From a checkpoint of a small transformer trained on Wikipedia.
Size: vocabulary 2048, 17.7M parameters.
Architecture: rotary positions, no biases in attention or MLP, normalized queries and keys, weighted sums over earlier layers.
Training: 463M tokens, 7130 steps.
Each number is 50 + 10 x the weight over its row's rms, rounded and kept within 0 to 99. Layers, rows and columns count from 0. The size before them is the row's rms in percent of the matrix's.

# layer 2 MLP up, 1024x256, rms 0.0989, rows 780-792, columns 0-127
100:30 60 45 50 32 31 60 45 38 42 60 48 69 46 43 59 46 43 55 73 58 43 36 59 66 45 74 51 63 34 59 43 48 61 40 51 27 50 45 58 35 70 63 45 32 60 57 57 48 51 52 38 32 51 32 35 35 41 60 46 45 60 70 63 63 66 60 59 50 53 39 44 38 60 48 50 53 51 59 39 41 32 35 59 48 56 46 54 49 55 46 44 60 48 52 40 55 58 25 50 60 51 51 44 59 51 55 54 38 38 45 70 37 59 31 41 23 53 52 54 49 54 56 53 61 44 29 54
101:36 51 32 55 52 37 57 57 64 49 55 32 47 31 50 56 61 36 50 46 49 71 61 29 56 54 42 50 58 50 54 45 38 50 48 37 44 38 54 58 59 48 50 50 37 54 46 54 39 56 35 48 62 41 38 55 58 66 42 40 28 75 61 49 68 52 55 50 61 57 46 23 50 65 55 58 49 62 63 56 39 67 29 55 49 47 55 63 49 62 52 51 50 51 52 62 70 48 55 41 52 33 65 49 54 68 50 30 42 62 37 54 43 60 59 70 61 37 44 55 49 60 37 51 58 50 63 45
101:52 34 47 46 28 60 59 41 66 48 61 62 58 61 52 59 70 47 48 32 46 65 45 52 55 58 60 64 60 45 31 36 49 55 37 54 28 34 35 61 44 49 68 49 47 50 43 43 40 62 65 56 58 48 61 66 51 55 30 60 52 70 46 48 37 55 47 45 48 44 57 45 59 34 45 67 56 60 52 50 42 55 54 38 60 48 44 43 62 56 49 44 46 36 51 66 59 39 50 44 69 52 44 60 44 68 48 44 39 45 43 52 46 58 52 41 52 49 49 54 56 53 61 50 48 49 52 46
097:50 47 48 44 43 51 43 62 29 28 46 64 57 49 56 59 58 35 64 63 40 52 60 42 47 33 45 32 49 43 63 60 63 29 52 42 58 42 44 41 41 40 65 47 58 53 51 39 43 57 63 34 55 55 69 43 55 51 39 57 64 45 47 34 37 68 52 43 66 58 44 55 50 49 70 54 42 52 45 28 38 62 44 56 58 48 39 38 55 57 65 45 54 54 58 55 75 58 33 36 52 42 37 36 55 35 55 58 49 46 49 37 53 34 40 31 65 65 49 54 33 44 50 58 52 61 51 39
099:48 52 46 39 33 63 42 40 50 37 46 56 47 38 46 55 81 45 66 43 49 60 36 41 63 55 58 30 48 45 60 53 46 46 40 37 45 51 66 46 52 52 39 41 26 42 54 42 46 54 55 49 49 43 56 43 63 56 47 48 33 55 68 60 57 37 40 52 64 59 48 42 43 46 56 55 59 43 58 44 51 49 51 57 47 60 39 65 68 46 62 74 47 68 52 44 49 44 49 23 52 62 51 66 40 54 31 51 52 41 46 42 59 62 41 56 61 47 51 46 49 50 55 70 65 44 37 47
096:65 53 55 52 32 43 55 50 41 43 55 60 57 31 40 48 66 53 55 42 54 63 35 58 50 44 60 62 58 59 37 38 54 42 44 48 17 27 32 35 38 36 75 54 59 61 36 59 47 58 68 50 44 59 47 42 47 61 39 34 38 46 34 50 54 65 44 69 55 35 54 51 50 56 58 52 38 72 49 53 51 36 54 58 51 57 56 51 32 61 61 35 45 40 52 61 47 56 50 50 54 52 64 48 61 70 58 49 58 55 45 54 63 51 43 49 48 61 52 59 61 51 41 41 48 41 45 48
097:79 61 34 46 57 56 35 42 49 55 51 55 60 43 29 34 54 46 57 44 49 27 51 56 52 35 52 42 59 37 59 79 43 54 44 45 42 49 37 50 54 49 74 27 38 41 48 36 56 50 74 49 48 24 40 45 65 49 47 60 61 39 58 46 57 53 50 37 73 48 38 64 31 51 65 63 56 57 59 42 36 48 47 49 50 59 58 53 60 50 49 49 44 49 60 36 57 63 44 47 70 50 63 50 56 50 45 46 58 47 53 50 46 58 64 72 53 46 63 41 65 60 57 36 45 62 49 47
103:50 65 51 32 37 47 52 72 62 55 56 47 47 52 39 64 57 61 58 54 51 38 37 46 46 51 39 53 53 56 69 57 53 56 27 38 49 44 37 52 54 54 51 42 48 35 57 41 46 64 41 57 44 42 62 55 52 48 43 44 45 55 65 52 57 43 44 56 61 65 47 57 52 28 62 56 43 48 48 54 48 58 63 53 62 38 51 63 66 70 42 34 34 56 59 65 37 27 47 37 70 64 42 32 36 49 53 57 36 42 59 45 22 59 40 57 48 29 36 58 65 37 53 37 59 55 49 40
106:52 43 46 36 64 51 29 61 65 55 49 56 53 52 58 40 57 44 53 46 67 53 54 54 46 73 48 33 51 59 50 43 27 34 49 45 52 33 53 39 52 39 37 70 59 55 32 46 37 46 56 55 44 36 52 53 54 43 48 29 48 41 61 50 38 41 62 55 67 48 60 29 52 46 45 60 48 58 54 54 66 65 53 64 53 47 37 35 66 68 58 54 58 47 53 49 57 57 56 47 43 44 41 51 56 59 69 51 49 44 54 83 53 44 44 57 57 45 58 41 51 50 47 44 67 46 59 62
102:40 55 59 46 28 28 44 55 62 47 80 66 60 60 56 62 59 49 44 45 54 49 38 54 47 57 51 52 50 53 56 60 50 38 52 30 50 41 53 59 52 63 48 57 61 64 41 52 49 52 47 60 73 44 48 35 60 53 55 59 54 40 48 43 38 45 45 57 48 50 54 66 33 48 52 75 59 36 60 44 64 51 47 39 52 50 54 60 56 39 55 52 43 47 64 51 42 44 62 54 54 51 49 45 66 46 45 31 62 43 46 59 40 55 27 46 52 48 42 32 38 48 48 55 40 55 50 48
099:42 69 40 45 46 52 54 56 47 68 41 68 46 42 38 48 54 78 47 53 53 57 66 48 52 43 53 38 45 45 56 21 42 36 50 28 53 34 51 39 37 48 50 60 46 62 54 57 44 45 51 50 23 57 45 56 61 37 54 49 43 40 58 64 42 62 42 55 58 47 55 75 49 58 64 40 64 51 49 43 50 70 54 47 57 42 56 65 65 65 59 51 65 51 44 46 63 49 49 38 29 42 51 47 44 41 45 48 55 43 49 65 60 37 38 63 53 42 32 58 56 52 61 45 62 45 59 48
100:49 40 37 58 40 42 36 64 54 49 79 43 60 49 16 55 67 52 38 35 51 51 44 67 54 49 33 68 48 38 44 45 49 51 28 47 63 54 38 66 40 57 40 53 39 57 43 58 56 66 50 38 53 49 68 60 48 48 38 55 56 37 61 42 44 42 49 20 51 54 62 49 53 36 51 52 54 56 49 52 50 51 48 40 60 47 54 51 56 56 37 49 41 45 54 72 41 53 36 46 47 58 52 40 43 33 69 39 70 51 63 62 58 48 49 68 36 53 56 60 46 43 57 42 62 63 26 47
103:57 61 56 56 53 62 47 52 46 47 65 63 65 33 53 46 59 73 66 38 40 51 57 43 25 46 55 56 69 60 47 35 40 42 50 44 29 46 62 47 47 65 65 66 53 45 50 63 60 57 63 63 60 44 59 50 41 52 40 57 66 61 55 56 37 45 47 51 54 60 37 49 44 45 61 55 46 58 54 46 55 52 64 40 51 60 59 46 60 49 47 57 44 56 51 35 30 48 64 51 63 68 48 43 53 49 34 55 48 44 54 55 42 49 60 47 64 47 46 64 62 44 41 29 48 54 57 45
# layer 2 MLP down (transposed), 1024x256, rms 0.095, rows 780-792, columns 0-127
101:46 50 59 78 67 47 48 66 60 50 56 55 41 62 60 54 67 54 53 53 43 33 61 37 57 41 59 26 55 69 44 55 43 44 46 59 55 44 43 62 45 44 26 60 48 52 26 66 45 38 61 58 40 53 49 61 33 68 44 44 49 43 27 46 58 53 53 56 50 50 61 60 49 40 45 58 54 30 37 56 46 60 34 52 41 33 49 59 78 50 50 44 58 49 52 45 51 54 49 50 60 60 38 60 47 61 51 55 42 61 44 38 67 32 46 47 39 64 58 49 48 64 45 49 50 52 56 38
097:36 67 42 42 68 51 50 50 45 51 51 50 56 47 49 41 49 34 50 49 33 50 44 41 36 39 55 59 59 49 43 71 41 46 40 52 63 56 34 46 49 43 53 38 54 52 61 54 58 64 58 56 55 53 60 68 53 54 58 46 42 56 70 44 50 75 63 48 40 54 48 31 42 36 31 67 60 54 28 59 62 48 57 80 66 41 42 48 45 43 67 63 58 66 44 48 51 58 49 37 46 42 59 39 63 42 54 43 67 64 35 62 52 28 37 54 50 41 42 48 50 55 63 59 58 34 47 51
103:65 44 31 42 37 52 52 41 45 37 40 38 63 41 49 50 54 32 67 40 60 63 44 53 35 57 46 35 50 60 53 65 45 34 61 60 49 46 47 53 32 42 73 61 60 55 35 66 41 62 18 58 46 36 70 55 53 42 49 58 34 48 49 42 78 47 30 50 41 44 54 53 59 35 55 35 36 51 52 56 55 40 62 58 47 52 48 43 37 44 66 39 57 54 52 52 62 50 45 52 64 49 54 66 44 60 50 53 44 59 43 66 49 44 56 46 56 49 52 39 47 45 61 35 48 47 55 69
100:46 66 37 69 50 42 52 54 34 33 48 59 36 71 45 57 46 43 31 41 52 57 34 45 51 41 72 66 48 57 55 70 48 44 66 54 52 58 57 47 57 33 22 51 45 39 44 47 42 55 48 47 66 45 45 61 57 65 52 58 60 41 48 47 39 28 40 64 50 51 44 37 28 47 47 59 50 75 37 49 35 54 47 32 67 42 54 52 42 30 48 37 59 68 48 54 49 25 50 45 49 37 41 37 51 49 50 64 56 53 62 52 39 48 56 54 46 67 38 62 48 43 58 50 72 56 38 58
098:61 47 46 49 53 60 49 41 21 39 39 52 27 39 50 65 55 46 58 57 56 49 47 66 46 58 42 41 27 49 32 46 44 30 51 54 61 67 48 23 49 37 36 54 51 48 51 57 51 58 63 47 49 48 49 51 59 57 51 48 46 39 41 36 47 47 59 60 49 43 43 36 36 39 56 71 61 59 36 43 70 51 54 64 54 44 46 56 37 73 60 67 40 44 73 40 40 52 43 60 46 40 42 38 56 56 50 62 56 48 66 67 38 53 49 52 62 62 53 63 53 39 59 44 43 35 47 64
096:35 50 64 65 50 55 51 67 48 72 32 54 52 45 52 62 44 52 44 42 44 38 57 40 58 71 60 61 68 49 52 60 39 25 30 39 53 66 51 52 40 53 42 69 46 38 62 45 46 50 57 55 33 51 60 43 52 46 72 58 50 57 42 45 48 57 51 61 53 40 60 34 54 53 40 57 49 68 53 48 49 50 42 68 68 57 31 41 42 47 57 40 62 62 63 62 63 53 50 43 58 26 45 48 60 46 41 49 39 64 55 52 40 45 38 60 47 44 48 50 47 46 58 53 54 55 50 44
090:58 66 45 52 52 53 41 31 42 48 57 63 54 65 55 50 35 36 39 46 55 46 54 50 36 48 62 43 74 47 57 47 62 87 45 38 49 52 38 46 64 53 52 56 47 50 64 61 46 40 49 46 39 42 65 59 46 35 35 48 42 50 73 49 71 39 47 67 59 57 45 63 46 54 62 59 48 56 62 46 63 65 56 48 45 22 41 51 43 20 59 57 47 54 46 39 60 56 51 51 48 37 46 58 54 34 41 41 50 40 52 39 42 48 54 62 61 59 57 47 42 71 51 44 31 55 57 52
102:52 68 40 59 49 71 45 49 32 44 60 32 46 49 64 49 43 36 42 59 51 65 49 45 43 73 37 50 60 59 62 42 58 54 23 61 67 56 54 41 47 50 58 63 38 41 61 59 59 49 43 42 60 48 34 50 51 50 54 51 58 51 51 28 61 57 33 48 57 53 36 36 55 66 47 55 47 59 59 59 49 44 51 66 44 29 48 57 42 45 52 50 46 43 43 46 54 45 52 58 48 55 63 72 51 33 60 42 50 45 43 53 62 56 53 41 69 46 45 44 45 41 62 42 44 33 60 38
105:55 37 61 58 42 47 40 32 60 56 43 60 41 53 53 44 42 45 48 64 47 39 57 53 45 67 51 70 54 69 50 48 44 41 54 50 41 52 64 61 39 53 21 44 52 46 56 38 49 50 32 61 46 57 41 50 44 47 56 25 48 33 47 24 27 47 44 55 61 26 55 43 61 61 50 50 59 55 53 31 54 52 48 66 64 62 45 58 55 60 60 45 46 69 50 44 54 56 54 68 55 58 53 64 54 45 56 53 48 58 46 74 62 50 55 64 56 50 66 39 66 48 64 42 46 45 46 58
110:64 56 33 61 39 58 45 73 52 63 58 27 51 35 65 41 52 70 54 52 50 58 49 42 67 45 55 41 45 67 49 64 48 46 67 48 55 46 37 51 55 38 52 42 53 42 57 51 51 31 43 57 63 35 55 54 57 58 57 30 50 34 33 53 56 44 52 30 40 49 48 57 44 26 46 40 49 46 54 55 62 52 61 58 43 57 50 58 65 35 61 56 56 57 50 63 47 41 52 40 34 41 42 59 43 50 63 52 50 46 53 52 45 60 43 46 45 77 53 40 51 50 54 40 52 59 35 64
092:57 59 39 81 43 58 43 31 60 46 58 44 62 39 55 47 62 35 59 55 54 46 51 48 50 44 64 46 59 43 41 46 50 45 53 54 58 48 63 45 58 50 41 48 58 61 45 45 49 51 43 44 49 46 46 53 40 62 45 48 60 60 50 57 41 59 43 44 56 51 30 56 46 43 55 47 55 50 74 50 57 49 59 53 48 46 43 34 45 48 51 56 58 55 53 80 28 52 49 51 39 53 38 48 72 55 53 51 55 52 47 53 26 35 48 55 46 57 44 54 55 32 52 49 49 51 52 44
097:51 51 52 48 60 54 48 73 44 57 52 43 44 77 45 52 45 43 45 55 53 49 75 64 45 35 48 36 37 52 51 36 48 71 56 64 58 45 31 47 58 54 31 66 50 57 42 64 33 62 48 32 52 53 41 60 61 59 48 48 64 43 44 46 73 45 53 64 44 36 59 38 32 49 49 52 51 37 52 60 32 59 45 60 46 47 49 45 42 42 50 67 52 39 56 50 49 57 61 45 67 38 62 44 21 54 41 66 47 41 60 50 69 58 55 52 40 31 45 35 58 62 46 37 17 58 51 62
100:54 52 42 60 43 49 49 42 48 43 24 50 45 36 46 58 38 45 73 51 50 59 74 60 49 51 50 37 53 75 43 45 60 45 36 63 45 65 59 42 57 39 40 62 73 44 43 42 58 70 51 60 28 55 42 57 51 32 54 48 44 67 56 40 46 43 56 48 57 41 40 50 54 59 78 50 39 69 55 49 61 49 58 64 45 41 50 63 48 35 59 52 50 65 53 64 42 60 47 50 66 55 62 50 32 35 59 57 52 40 37 69 45 53 63 46 59 56 62 61 39 46 47 61 39 48 24 49